Each number is 500 + 40 x the weight over its row's rms, rounded and kept within 0 to 999. Layers, rows and columns count from 0. Numbers have three digits each. The size before them is the row's rms in percent of the matrix's.

# q: layer 16 attention query, 96x64, rms 0.155, rows 86-95, columns 0-63
# k: layer 16 attention key, 96x64, rms 0.151, rows 86-95, columns 0-63
# v: layer 16 attention value, 96x64, rms 0.142, rows 64-95, columns 0-63
# o: layer 16 attention output (transposed), 96x64, rms 0.153, rows 64-95, columns 0-63
# up: layer 16 MLP up, 256x64, rms 0.17, rows 0-57, columns 0-63
# down: layer 16 MLP down (transposed), 256x64, rms 0.155, rows 0-57, columns 0-63
q86 126:494460519491543482556522528555425486484521534556420558452528455545498419517562509505481492485464487463490520492463488454484490467480527423480506455512560502516540481452497569473547454439394528
k86 120:494490517482552473557499534544434492477510522547406564466528465574499430516546476501475494463461502440508536492462477450485503475466517425472493446508553508505536470475477565479540444455395533
q87 124:554496460492611503522508474499538409536464468519498498529481547470522530420535454475548498538585518462497477542433571523491463498514527440493549448578557483486492510472525546514484501451486542
k87 123:587461482499612504509523479508525436573474485521522484516464532462502494431526499465554491546580499476479463535460586524474470500547521454503551483586542487493495535478546555515492517432481527
q88 132:512504461495515454543467448511506464454478505498518450533488495574492459582528563533516505464485476434501516446465594481508473501442569507480570521566600483526444479512491539515450507502433538
k88 122:510519475502505458544472450494511475450492497510521438541505505562506476579531585538501496477503485445512533463459601473510464495424553508480561508589575480513421470509477551517450501507444529
q89 132:490525446522607464565558469502519442439486493583536558560454527458492483501530510466518455509520478387457515508500499510512486473502496512494516497470531450439473563500426438448480480532522512
k89 115:498506468526623464571558478521526456459479500586558534569463534438489467490509531464514431525507448402465510520511500511509486482503484516499502513477514453458476570503439442445493490530526502
q90 102:540528547489510450513509538578472543480430570537515489504543536485423500505447411460592485510463509444511437437513489435498535534502479556516484528516509461541456437519551488471458512513499451
k90 107:511572538522509451527498537560497551453430533502486501500557560536456525499422390480550474508445528456535486448491459423502544554473473544493493501504502469537439429521517484484446479526492467
q91 122:528488410544502488475549444498431441388527437458546560506520506482584497497436508567507516473497558519483537556447469483498472554526457453472468467521514494505516480461496471520492538507569513
k91 122:498500422554478494482533456511451434381529431454530558488518506519587526512418507558496501485491563532497521543445456462498481567505457446479482459532537497498505470459494492540487535503550517
q92 110:505576537548549507564546488443560434491535552456445492426455514512564512542531503480441527544516527522478519528484486469540454554531571485466574460475523511447489454432499498529511435495474516
k92 125:502585543546521492540525497480561438474534554447433513419435520552553519523499476504435536533504529521519542517478460464544467548522543465490563468476540508434505438439499516541493431494465515
q93 122:436499507448567491448412529485445453470487454540569513476523515413524503501535488466451458485501498477478511458513491536535467475430453510498520507642468479471506523507430488488480485439510488
k93 118:464465515449559496444424515498443466504502462551582491484516495393519485515545535447463458494495483490452503460533507547521456467460458523504527526631454463504510550503457502491475509434517490
q94 104:526559507455482533518547450492460543509498520550581474536444507453494482523441461431553524378497469468504468550493502504482455477518447522489460520541452482465578482546511517445554525435504469
k94 107:550543521463498536522566469486462557523511514554584453530464506428470463509464504419565504414512443492472464554505528507466458475524460521494472529543448484476565491542517507457553538426513471
q95 148:512528488487565491540512426486509409557469444438468511475522543498517506477509518460513493471537482514485533508508464551460492454439443505520445464446413450561558544503395499518454446520495491
k95 127:520525504481579499543516433493507419569462471439490506451533537490515517491482543467511490478542465521486520512526480541460488468446446507537435462444395457575556542496417495516463455535494497
v64 099:527525505567474500511556538549582450480483498495513529573521516463420488458527454526543533446450488529508510511475501469492516534559586473572505591495466450494535526496531560487517408475498466
o64 100:512519565554498485491524479484511477418511476505381500522547471441482537518526525488533470489515478496408503522482452493556512533519498546495499519515493408586586485452492480485504400489540516
v65 096:496510443532513483529537471476519460454514423437486468532487451612560494572461492482444489451505508545549472573504560480463443558480411506485497507473478452487498472519494520547491574544496506
o65 097:396557540471403506479609542461486556532504511518553480513542566482493470455501524549540507501528538531501523438480443487484538478466498466462462532454442525514506548524537491508575517497510455
v66 097:519504480471570530581463568470537482476431523488519494503492471560519461565469516526457501514412561505471423530489546414504509563462470529431440478529484521551471497531451516497554499524461520
o66 102:440541444489500585537515525508472474507420457500580498477562532480511515485458475537461442562525480509491517491471491503448548488471462515482392420505392519487479546469525472511517524550508520
v67 086:456533520446516464500558450531446479494539467477466519557448491527449449489481554598531567420493462497523536483466489417518464465494459521559417493527481478529539530482480580537480460487508500
o67 087:505486593497531422503532491576505557405506465477529506543514525483472528435480570488464501520498512506527470533437413446495529524503485521481474523490567470569472496438529454455554487504540442
v68 090:462539454491484537524454528481615525534469547454495451497546463570512472579513494465452540516410508498531501531572540500525501554469488481438418513533566506523477492511480442509472539494448504
o68 092:429527524514468570484499467513536462615443454508512458465558601527543538498500464495470539554548418503525562465495551554464529468486460527515497511461439518489455541474500508502474492552499502
v69 098:551534442526465538529516542529485463508404510545428469536526472492472555567518471446515548430489451534500562561513507497505476523530499518501443530486502522516551419524541484419565455510555509
o69 102:481522528451462465471494499524510526496503481577436481571540482451473584564582441489490468462594463499456521485497545455484534468459539517534485470461526432504484529485487546547570446509464540
v70 090:497474530459546469551523433521496475463595448492459530514401496490485457521509549505419584491503485493484488445482505481575468450499476446431429522497434471524513516514465482507509477505573538
o70 092:489523492458503477472485492544500582425515475490557564529497510443540506445493541447470463522519503459508486487501469567575480516494450509469462526489468526474416520500551411399554524468544450
v71 106:430531473473462513580474489476466511481507506615589539499549561458456577463494454580530535501477464521469503454475515518543504463468528490493496469510496494486475491512515448496574442436552530
o71 112:570494424457572475513479490502549475536496468554516531540468517463516552535482446484486541456520496476466489583519522521563498503441517516496515434497497491546528472547373403487523533536510503
v72 091:499554511533490569535545476481539516491466487502432524528477509462491519587528523488449521406471489456506468544525545518504465571556486512463518583469489520464510539528575487445537429443567539
o72 092:556556505471435573455521475384468528464498442528527492518518524431505544513616482483482496462606468482444501521462529496548519467506535509491501509519461469488450524451542517522535513472511481
v73 101:554508477466501493489476458483585476521514586438432446514565503489470462501505501455472502540500425487535574455439483562494576506472449468496550583521498516554522522478507513548526479551470455
o73 097:494545599477509506485423532475541495519459572423423449491542499495487550520493432518470511529460433546515476495525524498512474572538458569550493516489455537489509442489577527506458462495533460
v74 104:544509446563438492480512433517580504423508447505505535527530546491480515499443438508446488454472516518516413508496557535469519482497491503374492491495434505491474457534551480534491492544510570
o74 105:479549517481462500513518496472537563580486476517449535481537503454474445447570388442541510546516537477406485520553477491535520495459478452465478491500435459524491465547489461449535472437470484
v75 095:479517460529464515500463567490598526482439523515529423540533490535504507561441427476449415542461572499471444472487573532486534518485527521482563451418468501504480533521541482489517501478493472
o75 091:485538455504487601513517496403454437592504547495500484509473513512511533526478410474507513554512501501380492466510491516516513492466478449524433471512421508517550542493501526523487493578501478
v76 093:528524501519475519439508469530469499520474593474534519440529528523565498473565445453565484543533524498513547497559471557448452437600533533459521513520498506438501434487541446498443504502458535
o76 097:509462525522443462504500497532557441525522503535434537417437482543432480526577522437501528482461540493539538481576550538458471469515558488494560537484513484462529512503478531518456444504421564
v77 116:480545472503458495479487407493506539578502439506534525494536553555518579468423531510601535549487487530573496475481503474425527499544542483493551541496509494507453539538542511500433557474529512
o77 124:532500492494515405554505503414550461578454515502441477541565501559485521493530558491530574524476541486497449519473476528518556496488549501449577490547561518582483504544451494510474481446516507
v78 095:517489514473504533563450539450588553523456515492466492460486484450519475567498562512418489497515594476470438495493475466490496524499473509450597511550531597465493542492513454449512449517480502
o78 105:501562453496523553496437499395472471497465448480579509452484467491527509503511453482503462523547494538558501518511532460466416506484515517527518437587452569438470470467542556507483573492518518
v79 098:522496565442476452518451543521487476480463515530551430403480497462512516500537417491445550485591528546457466546482499516483474491464437445511493443541529509494506500496523379485517533490509523
o79 108:511505447500515437533491518621579508504504498508559555467444464523532499568434460464545489467538523524533544496551505527455416508457504458541513562491454535489518482534465549520525555469451509
v80 090:512507449463477461402518443512500474512505545532521455528558546480500437495470496468478479545510414536534502480454468512501555457534427461572457586497485428514537486487489473588502528512519447
o80 091:491496552458524371511509499570559502527519543470408498485513560502458548479443495497570534501443456509471443431500523500543478527531486531534457546511515487495546497455542497486475434447480452
v81 082:498510474483531539479491531466488560589476521414570407546557428517532498538512482504473449535451523504485522451536513492452521579525457516538519488483497544546514524517507536498474489532431402
o81 083:487473522535480599481517504441428479552497530462577413504584566532465516561504504531480465535463481529476453453502539496438499551484505545508496473528498510529529516450546548518436470576512500
v82 102:537481569536477518524552509535508484470459499529503498545460517481517498483465509425491577506474545490462447498441474502529518529534538447489464575479383548536544494543539529448561521403543484
o82 104:529537456501488523500526476536516473454477505538452542568568413446466540526507503499492467491541495499358476492466480561556445469497466498436485470531466492523458543476563530446530504433493506
v83 110:427467515463558498565470482484530508529565495481578490463508479490451474530463535593501503463521505501487534485556510449407465419443429453494488482548530516479503586483434529516492472522480507
o83 114:455459525532508539518460522505524501484491413502600485487434530520503513462419507501518507530470486516607458528480488501465473558437519508510507549537534544555525451497514402475489577508559492
v84 107:512508441507473525510463529476531586523399453498510542496544432580535501522453512455525486551433544518514432496545518470490503537511511585455481504501574572497455502547512446483469525541467502
o84 115:445529450513500467506496507448480459614456456529489473506606531569505480495538491484500520596504492498509520518491561474459533459467532501482447412545490542495486580484475531545490500522452549
v85 104:494479468503487468400521472515511449522466513571513478549478562455462514477474444509470486523499524478490538416507518562498560469444548486601475468494490474516542499467466547547508471377508514
o85 113:511444509505569592508471470600512483498508593473436526501483483484505525501438474473484542469475491463400442479521489454531543508512468460564553537525552531523554469451480471514492483515553469
v86 085:513505502538494460481531402558460462528545470469523496523468526466516549466476529500550592515453419508479571490498529532485520484504556472508426509473470438583510431498470497500513567527504421
o86 086:456472497476502408504527501588504534445493555504415514571531566490478464517497511540490504497517471417423493494516492540514560502498483533490569535471556481560471534542493472424436450481495519
v87 097:504575509518488542527462549477592549566490521452446529534510512483480488524501565486541463512451505445541462493547488487488511528532468491445592545570546561482478573487501515486444425498447487
o87 110:514552553531509590503478476379455449512463459466483448443521523493554556494597524474476522551487453528552507535488508458483515513531503549490536459571509486494487458480507542514405517490504498
v88 096:509505386516515511497506472494437479466424513461458515500488482528549501609427547521527487458506574554527419512502428460499500537514503538514554514503510522504498467508537521477531535585540446
o88 092:458546528434457448557512538472441486497453536535532458495501469500476475470557502550545457486553564490508439450443491428508466458455482473497526390542523539450502531466506547514566453496475497
v89 104:562514511444482517563471447509423449475440514511463506491491507492485518492542471485493585412520451501502498525458541544539508503514488468435420507573494566540517511554567517459587470478479474
o89 108:559520530466499507532452490583521508484432520550534513515564476429478531555555478453433479473570480500515514575478533497513447526469541505494488482482417529557450492520502521487619517482466489
v90 091:490499450530526464486479463487425485401567428462532536473487470516498482491517511563496425464537485549500542511526453468540453469489483525469495521511561415416503437413487517499502535527498554
o90 090:467490565476488472461555542523527570489564469515564531472420501499499406414522560533511446482493509481581532486521511451503476411528493491531531499468532462487567481555484431517523482499481503
v91 087:451482612559526558518487548499481539482455502516559424486416464481478431445569554488457491504504493538444458494548489469527460505489496558455498459481491486522546520517570508436543484514535485
o91 087:503487402499449586512511443481462481446576476485621468522472513484515475482511526481451463511558459498512459559480528529482470458520470476452476488462494434446512523485600534519511498526488540
v92 099:530541479566504537526474412485493432460479500448402549473500486536536532506483495473440476431494503508517493529423490533456458485526526468410538457561525524468517456484521537561505517532504582
o92 092:486519537478448612502487546442492556549445527517490518483488453457450495487580510501475509485546524512566524511533488456502517452525530488447562471472386513449486456524497526472592468500460508
v93 094:496492489471498524458501471483471513494437608451536399501513569497459479566509482523463498507520518549501530550538472529487557535527488488491459495515439533552525474590522578515523525468432425
o93 091:498470583511448561553471470542559418477453548513551441513520574518440511505464436510455486491509502517465418468449534477455464537482476513531487505521442446522484512469538589497507453485466497
v94 093:465425536508539536508563531483501494513556428526518480537440484472457495515544545517485499447457470522450448510542469474504437538495503502612523587421463496501499498502477503438568518484563461
o94 092:463467454512481510406540465460418487420558439509549481558521523459525496478500525586554464448557496500435473490457544542547501526492490507472480503511575468488512503483577500513532498457562489
v95 094:546520475416489461528478484469495452523474487480499444526531460556543500541442459506522518463492473485536581449440574506508560539477463473588460532490490460582494547553461526573526490551510484
o95 093:507512578472528437530488558530493542509444568488501465507593519513502567570443479514473472521495512525465464485448469496520567569498517537523447556475467571582512557512505479537528511538554476
up0 108:475488467508501510544518443489502473540548535514573512435543552480503441575503608518447479510492504513465506517525517578510472486490503506524536531517438499506582589550454528492454413459517524
down0 108:463542482488503685539504457536490476497512448467523509504492524540550451520508527497509529454506479478484566476439556517489463436508528450505461487523452517512505551515425491557530524464499536
up1 097:526490480575501471504523487391533476438422586475469437545505468542506458550504510455504458506467497528539537529572545500452508531516528506515509552566450508522552478521519428499431520539529483
down1 093:496497501478527686556502492532487482588493467544440491451488467486498503466534528456513499497471496486538420513478539496524509496479479503464536484582555448453511553471489538523502476496480533
up2 102:488424531511475487490509516542503524505467532577509441495497502459418480481583519516560412511487505527542470484512514444412554518532504546478557496451546528569466473434563529467533488517456463
down2 098:545561530484526549525494411502460443484589471463485549414528559536548518470439481455561524487499500479427555493541480515540478453446485477549453501510443463476524440507495448521451495503502504
up3 122:525484443515451490455560541440487530507489537521471529477537422471413494515554508535593514449433508523480446528470474502534530507550554525525538521474463559515598517507549534451545463496510470
down3 121:543546523483518510524431483586478454480528516458534540530511478552490562585485518485482452488537469439490519410473545485544435538521518445492497532524482405527442441476518531552516522554492473
up4 086:446418476505486460538431544489566483540408500511554444501549436484488516471514560508532461490455506576551468459454494518545508519444552511492447450458401518496493439485506515487492492500506472
down4 090:422522504523489470438515555465588499494544547488588448415448482477524468477439507475511481529484536469546535490555472452545514517575455537482548511443531545463479457531510461459491475515442507
up5 099:562457460518506481590521535533468533506524578501533465497515449455400480456531487546477498480503548514436483541556417460449452556495503526498448499481456510538538574497522510490552451490454520
down5 093:442494510541471538489534574464514433462480476475517485423506544478472524552524494461546549529573446498575549531504554582525494493522535451551559527532518547508475407478480545508454493465475483
up6 098:465460458516422506526496486450505422531547522483495519488552484492480457491577531491523477587493482443454526473533459576470495441521511526527553474566482585495500549490562515474568427539495477
down6 091:541455488530526498424473491496463512436523510525477530502517554575603513493462488408520488499479423492506486501444463497459438519440533533573556481544528540481480436497523512479553426467521511
up7 103:507514523479467479531509559470567545554569559539464566439540521499469501515499525497563471579497568546492502493499476526427464488501577515491422456481450528499487565500457478566446501532452522
down7 106:569517480490533499485445623533483516457511467463502519555530480539525526483477464499535485486475547533517471464487580510525452437464529506486482510472626543433460447499463512518461569492526538
up8 081:479481483472498449475501508525457489517545522555526493418509544502399562527430609537456516490464484498463468449562510495541514497551484554473529451478513575521473530546554557564481485512516494
down8 087:571500489520465529553459501450525464546515496565526474425465481502513478437592541473607461492533533436546566487461484458498530446482504428561484548521498506510486481443474478553481498510514529
up9 079:489476516528477506509516542443471518603484524452420476422575534556485491463483503514535539585525571569520475500522483503467553542520510525471537482525496528546518488518574498450482543588479482
down9 078:501539463470476703504486531516534515439520497585526537541505500486527446514538541463549487434458563471512555485521481506499499462499471498552539499485520506475509488522500549515522495477519495
up10 111:510438470509399494518586471423390514479513525505472483504469478489490457503483493541465559471427523517478509476538586464497467467500492494553459569478442507521505507501562523549456524549539489
down10 109:451545481507530492446544528489452498528391445534576499539533578510493523511518489517501476486472517483532554472511456504437588470538459506460465467482479569488498523580473537480491461429573511
up11 099:493482444529483460564539550497573484511508525486566542498546564453465473536475577516522427508471530543515444528562484545499441518525507456482498538505388510527478559530476515449500448499559469
down11 101:499550469521503546471507475493484524534522484469599501519429473495503412491453512518491494456545458544462490546487560511550513466538467455576566501504486472510491459533525411510533570391514505
up12 117:551431451489471468483526477496511497452500483498469528466501489470500455567510555503570467453379498483508423496547538565535552503582469582497446516495505507523488452439510519545470509490505438
down12 125:535484507509482452470498487444529514493486470501424463596493451418518562515442485536474452401532552474514445495451466476506506478523472499478536464451486505458459577533517502513559513576555462
up13 100:479417530439527434509528494492389498483492536484444492525487439420488473553558467487557505550431480474509450555500491445444470471491524525527518530480493541500506465562499494497430537458456545
down13 104:482471490456478379484440520444506494528532504461527416459472498532493546522499495482474521527551462493511543529516512423520510453481510493560457428522551508480528437586481465426495516539497426
up14 101:532512469470495462521489438463469537506462528605577443508546507508445502507554479522493474450495550547468456579498533445543486527505499535510485519504406534606541448511499489503522474568483485
down14 100:490519510486525537417507581468488485496560466546565536510523569580584496484520519500521566535533481460577531479522531563527433519464427461512464498491561482478460520528511494496510506552427505
up15 095:497507514466504397524490536442475455513486515481517503503545435495493497476556571539574506505478448504545407506521467523465487507526522556458519551512510571598518508542515459422462556503487446
down15 096:448561507445529550425520553461474508488504445439501445459497575448501470445460463493486474527496441531453551479504520515513555533463522483481489523495580500502492468442438441414520530432484483
up16 098:604502464527468463485548503520440540510467536597518523481529524484515553479498455406564506527477484481463423475531513492511471503538533526540486498527464477452465496470561458459460586564522476
down16 100:466490581514533535467484519476508494516560492425436507430507443504518483569553590526453523517489491547508572520489474462475511532513472453488508536489533560566521506496441497544524408423492530
up17 096:487498544478373511541530538538512483518461476484473456461504538507451477551507563472504452557492451543498521533477449443410540549563496516518424423436456496496479481456507515550517528487497487
down17 086:473470500504591534541529434565464460561535473509525482494454480513485444509541588552526556517427508460539443446496491569485462502433523529444516538536521499523527520497468556507550460534449530
up18 106:522488521527490408571524458498436530500474519484527556441572462495497454492485513425580528510426533525487447459518562545484519495538521482479547485519476495545459608518474480508512547560488466
down18 108:532458448481523541439501404500552477472521528482514474488437543536524499480471433464402557555438441426506507501478450496430511500500510488499557542506509544494514528546527424525538484559530505
up19 079:620541445466469501487589461541563482499527501528500587499560475456529462540561521515559485540483478557460506489538470504493557574548473478536461486496517457523519517536485536506512517541567476
down19 086:489470463469503377467527467543539511476582470454499512527539490502479463530517534499468549442470573494568451455477484448506511518532450530447553442473533438488436497493510527476572467534477459
up20 109:553540520490450414463506532491357526482518492525479428488508462482456453504551505447515430484441431496440512511507461565506496573507469500465521516546496454511513547528490484489484483475500432
down20 115:529481415444553448485530523552487494438436598515501552464503505478572553464489466489530487461554495495562535480515446517514507489527476563517452464501498514552552460519520426536491544497442562
up21 120:558488478464500495530502501511470553489481544491524458509561450441412508529522448402525490484453450515430422491526522464490487538482496538568451519532442539559540521507520541539457458509417480
down21 121:505474451552510659514491440582548465497466500509472497507485478513527474487425480491436494491557470528449496533461488531518467544495471476543524534522394494544519479487505536525522571495518481
up22 107:528505485441459416581545569511552499496495556488472526436530430447496495552567508529602465489478530506484518508423453475501482526514548576536527525514471531501501487504527469505468479582487490
down22 109:487417540543520558451463431415481489503502462514480518538505536547563457440496621520502551477468520451517509470524574524489447504555498524537503509476483505542492520436477545490483539444491549
up23 114:538530507488459521547576419461489531460522618517497496443537548489435473528592575472511519522505477509522481580480475483506485487525559538513525526484511489520545516530566542416493524466500497
down23 105:438499451446442510514515569512523546482466535511481509477499536536463407558488443557570478511595535448505562436530447425457497490495450460443539521470442486499526523511473502496502508490459507
up24 093:444492504478476490560494534563515480522570496547531451495424525501442383533524480479494493480455506482458449512525523458532486480527507545546481412479468564504523595445553477538498519510457541
down24 092:480540479474495521428526541515415460518397431487501490530541547534506453462497513546582501455469531480564510481446584488553452501502504510519460515548456510484458494549490588508460524477539515
up25 092:431516491564454531497503424476508473491520561490567471450508512485519451530514532469490476523474569450518536478504458493529491559571522509537591493569437494442553483408499505563480463533499469
down25 087:477523507485404614499471468492611535453537540458532512529569541519445485489504510536480470493533527509486559491526479550553526477500518484411548515466445487502441469549462447482516513521482502
up26 115:553445507470459478509531515473501480520406499460547462529551437481426455512544491525551467456496493493455426523576491454502466545515460536600451509425506540505481503518542509506437522440498507
down26 126:444547480468540493535460469460434487506528456458546539489496510521535494502507568504526566475454542476526458479470452465517530396574476488470595417501494464492547501553444446480462487481510453
up27 097:484488450556486513539514502489559477527519518494549411496467480540400412532495501535543509555506511505485486480541489471483527485518545473442450561441443578504549537410512498542496465549537466
down27 095:438521465554568525465491568487565479524508535478578462492503428512574436509528495457488501527589508455484522507558519455485525497550455471534518522560488535525549550539547491466515536531420484
up28 094:506474505548499530522534502452446476484521521475534506505517510487533450521480460467541483584473495546451471583535610497447552504545572524521510505526467500529518492494512446461456497388460587
down28 101:480515486570457540475452552465556464529476507487545495503443531487542487476476467444522505546525443528575548517519453466492541549457502538555539566465612487526551431495444466516498513538553511
up29 072:454475542451480541540448455587519532470519560517500452477561498466453468499483551402527484490445548541461522483484497462469472493499476555415523461530517524454480495454461452491508582484561462
down29 080:518501483480487717525466521587496488519463504502485560493469526456499465533563545535533476450536476446522523455475491497480531497505503465520504541519520477537521493511501518486510474530448507
up30 105:478465454514544496578521424457430520559553539539586395482509471480499475479504539451529522512498472456451496519560489500509472545512468487533526480557503432506508550498511471512431440506428520
down30 101:530570508469571555464499546497513527469421494440485557488458475480560593559480531560586517481504492473549519547517555478482496499538525456474508501481502433443488410503492506473552515488493454
up31 094:463407447518494466536483481520518481543461540587464535419521504516429481469506446512575460473429523523498508478524485503477495458511486524457544520613510512472545437498537481506412504467505492
down31 097:508468564521513545460497590590427479472470479504481494504525503519533582534483558509518438454562479538491443529519487482458443520515488527451550534514401511534493513465524508524480543592479486
up32 083:543431513506433443536494495503493506566451484495499510507591504559541542460546501420497576478463532535501442510475546523489526551535514540495559502486463537596466563537539524486444518455476493
down32 088:448429472511521499519505530535473470462575536505527506500466511491487413545449423516485414487474546463500499419534493501449479441542446463487426485494496510426543433478461503516577526528485491
up33 124:484475517519452406510485519548544500461494510600593439503586480501536476475504502463510399478454481494479496521556537506520519569522459516510509542528495519555512479438539531561443498452504490
down33 132:447481498466498260501492501621493497496478531509521484496507498483496466481510476479509497497527527512472549512532506523484505507545480502495571485520501522491479476524511496490486474478467480
up34 088:503520414544562503503586489447552490526528460520547522468578513517486443474545458575500521501457506468489515537455534550542503510473542522566460558511496512505506453385483537552451488524509509
down34 087:534470527459438476470472437451473534501476494436568509524456458501466498487522587480552528511530480509574492511536450467476481468655517469495544446493530568524484490539557517504522501497508519
up35 105:520482505517443461565502521518421476490521515436464463493527477464416453583515520528610456477480544484502445457499474477535438535492587528548537504529491488461466538517463516546455510439491517
down35 106:478460498491518387480484478491433500476561467529607461536523501510512523523513513560521576498507445418526505514466528502532477531543467570475548443502522504491478456555473467427452468496447518
up36 094:576471440555448493651443454492503508472501482450477509505519442451480508479459510533542482520416511568477442487470487512519454540479477508532499424504491496472522543500497501507491511423515556
down36 092:456552530471592548455602475487559502520546507548541493430433462455520505553505588512534508479539460464511482489453526522458472442533496500480526494489514487533496492504612459488550486525498481
up37 089:509478488554539452483529492428489513536459490473493482495508468486468490450515591532544489439472562497413420473467489484516470499539510469481531448580413528561504486499510571546445517430532519
down37 094:498543496468467504449475466482467540513512460451581464485525580502489538546416506484449506443545467516502585529461540472447555544524491488476425540431547440468478558546491514485528519499446472
up38 091:585431444473521460530459513530539469472568509547471518454522461515481463486484502468509471448472556589496434595495488507483441558508543489472471512561511492507565449513511463487535500427493555
down38 087:487575440492451506438480472549539600510501485455494522483554463545493432530467534513482503497498465555446577505508506553464483498573542497455526503540455574487460459450572456515504493445511530
up39 099:484459563501451507543551503551419463514487454487531515513513452517504434497532544432571511503495449463458470605534534525504527533502544579497468511508440472542487485455514586478499490447560514
down39 099:528470499558528573537580461569547551501555492558499467528489511489574499473415508500467537515491504525498481491441512469508497457450513419470545510504489423447539470510464452477541525577441504
up40 108:585473407464507509494520463488462508551510511478554500483517504500512469549498471541536535449444467484454482497525569542502438474506540496556527553568466545493631516500520527491433446486488543
down40 103:526478484486544643542530501507499443525477475476511476433522482553560497477436558519551556491504491484530517483464538425470483503477510508540598478525519498448519485466510475534428494579491530
up41 091:506436484512506468485539527504541498535536511588466568482478492422455456491562479470510544495483505447407520446520529505561484497543572462509563571531549539474473550512515475450541530429515509
down41 093:543512495491504429464531462520499521474541451454531553498502439515554591423486553466584474525501512571527523532496469533462513465471502541501401450480501520461509406520517471573473515511493506
up42 109:551506526514489529517616550519471445515465522506485481501480450489480392572510505453491489466504515449445503544542513506472437536602540518493496552490486548470454572430503508530514531497536530
down42 104:451446470504455667476505463561504493417552485470409535570470499498485497487524466507446532430531523538514478469456488525476516505539452482528507517516550553489497498523531507538496481475517517
up43 088:539498541482525477518548484482532482545582501556506525451524453422469543484537541535574496484462505468465494500442478494518496451592497523546528424483466571552517468575535554478468544554467524
down43 093:482510536565485513516477457506510521503508576526536465521469580514546477514453437429391433523539491490528525530502477442487527515426462462536526540524483441492470509496495428441585490497535535
up44 139:542486473556503497516458462483537429495536531567515498451525501440486479519499561454530528519460552530457478515484524538478580501569497528546431564537485499494509471527587483535476596423462478
down44 126:473473484570545597518403465559599458540517503540466535525523495524510525467456473446479543505497484501495537508483481514497594481558499520495397520478521572478506476486506512489502509423495474
up45 088:501495551418415487607524487565492548488532543492447462462495602441529410474535502485479474520504510531461481522499471484499490535524470548489452536444505515542487535575559533497510484476504517
down45 094:491504502516528602509448509554483492470426454511500559527506527493531469452558506548564500519496483439494542437538489451570502536532585525453510555462480563505482451529453575484487479558468489
up46 113:585497457539511500525590530438485482514428508494484519488549450389487492496487470474531483480496519523450460553453495527490512513545483471561511535492442620550561532480498507482529450490544488
down46 109:574480556426480421574450438546525466468487511480449510510501544528531439547470525513535453432547495517506449496437454499510478518512523500497512531437499479574453472493530463594511555498517478
up47 104:533414534537481492543481457465460444514550535565499435495519465498509491520544532432479512442439475472496440565518532522569462523520486543473530457589555494497465484465522597488503452482493473
down47 106:528498432499414612505467462589511495547514483542438555472509469539527473524456470451512458416520513544504504455481459526439465453529465496510405511478460471484499470498501499507495554457493525
up48 092:495514486563500447501596459475487488491554510523514541458505512508527474513467511507464487525489464521492511453579494468494524436519600512538499558522495520487519515495555513548523657532541564
down48 095:543493481477502317446492517491535546473600562531481475534449507533537507450481480508465484483437512435490470517465513519557481492527528491504518481469504437542491507504501488503494453477446530
up49 108:478476452553489477550538496487493559541530488539468538499488495480489439584499468556521430541453504529480527518575501511493511520492570582563484466457440458498538508434543505541565474446543566
down49 106:476451485544483406561488515475540496493525504478519528538497491486495537472469495551514484524533545493512530543433478393535547498522546441512508503461595497567486483485603454506521574497554536
up50 108:477471484511428545485558549515448433515493537542465530383529519429482457520602457496493497510499478489414495497525519459419531468542498467532482464485481518497501538476522567517498511435488544
down50 105:554493458527540639547492455521424500538544510515515548510458487548538473547518550527437559482544527486439579508466482491554478462522468479502524530474552428512565524518489501490531480533494508
up51 075:471454503488510509519565530436506506475434506563508576484543531422525487467574470467549477487464551468495431440502434465538467531510497495477530448503476589495493567497501425449485484506493430
down51 077:579459482534538429490524448606502498497537437511509515520411481480529558484435518480529484521487447521544475543546462527470576448474479568528468534475527443526434459512546492514511518523480520
up52 101:467488453548499431522486442530508411524477480494585496480495559439437433551509463462486509591533440529475556560531554534484474514519498501448502543554490447517499521512510526541496531523561539
down52 113:472494517517471221497462523500504485484473482506470514541520509491459495494510455491481483496526543502489510506502487487516510516478498485488510512495527458486481514485496496479505506465521496
up53 113:496519529570522489506483447484477447542488491529561448429495443468524461486505528513472410520466528508472462499486487472484471567484578592471525482522435598498506497459518529499514527559594497
down53 103:501515544516543501472518553533463537474448497490493525481510440451529539482519575466452459514503486588424552424516517491469540523570554476507530497413531442598463531499506527455520446493519508
up54 089:472392498520507510533461514569494461459554524543564476502473466469460411544523501500488472468406417498498505505563506539498477566509502538540486547462542503541538455467537549473508465472518562
down54 092:553473483516508611449502406591470504529572498504506526479493433499539492470444496478421495545480464552455500536510484501486465513514486530501471437441552477499523418477534501489476536430513475
up55 102:546494459489494458526481466499518514520533618560566443499468480493413507515480505444571505488508482476453451473521492490480536543466549595535464526498523572555517465534584498522518496545460486
down55 107:509469540439496449458473461509512501473522490511493542538470545555573487500422526542513545549571575533515507486488475466559482528515506473539529440563546495483522432563508410445557554484468492
up56 103:493506565452407487528514564503508528499481572489463423446536503463481481533495511474462420493485462546507450513520484460490465523567466515472466496506414533496555443440584533461517454470478461
down56 105:526512457513486506489510505561421470572490450534528563530544459515519506495453556516597512514514545467507513480435501563510589481554597449490536503524507569552467524506516497526437522476477533
up57 104:462532480467447502488517413456483448502442530489534447481520538450443487547494559508460499526435431540483531523544427460450468484525479481477459528522428539573475527499537566530514522478562560
down57 098:500555494472536561421507522535454550496470474466520540548482518540572545442502552504485564438505468445523481503445518531517524491498434533506457487495394517476483514536536412443482503494449443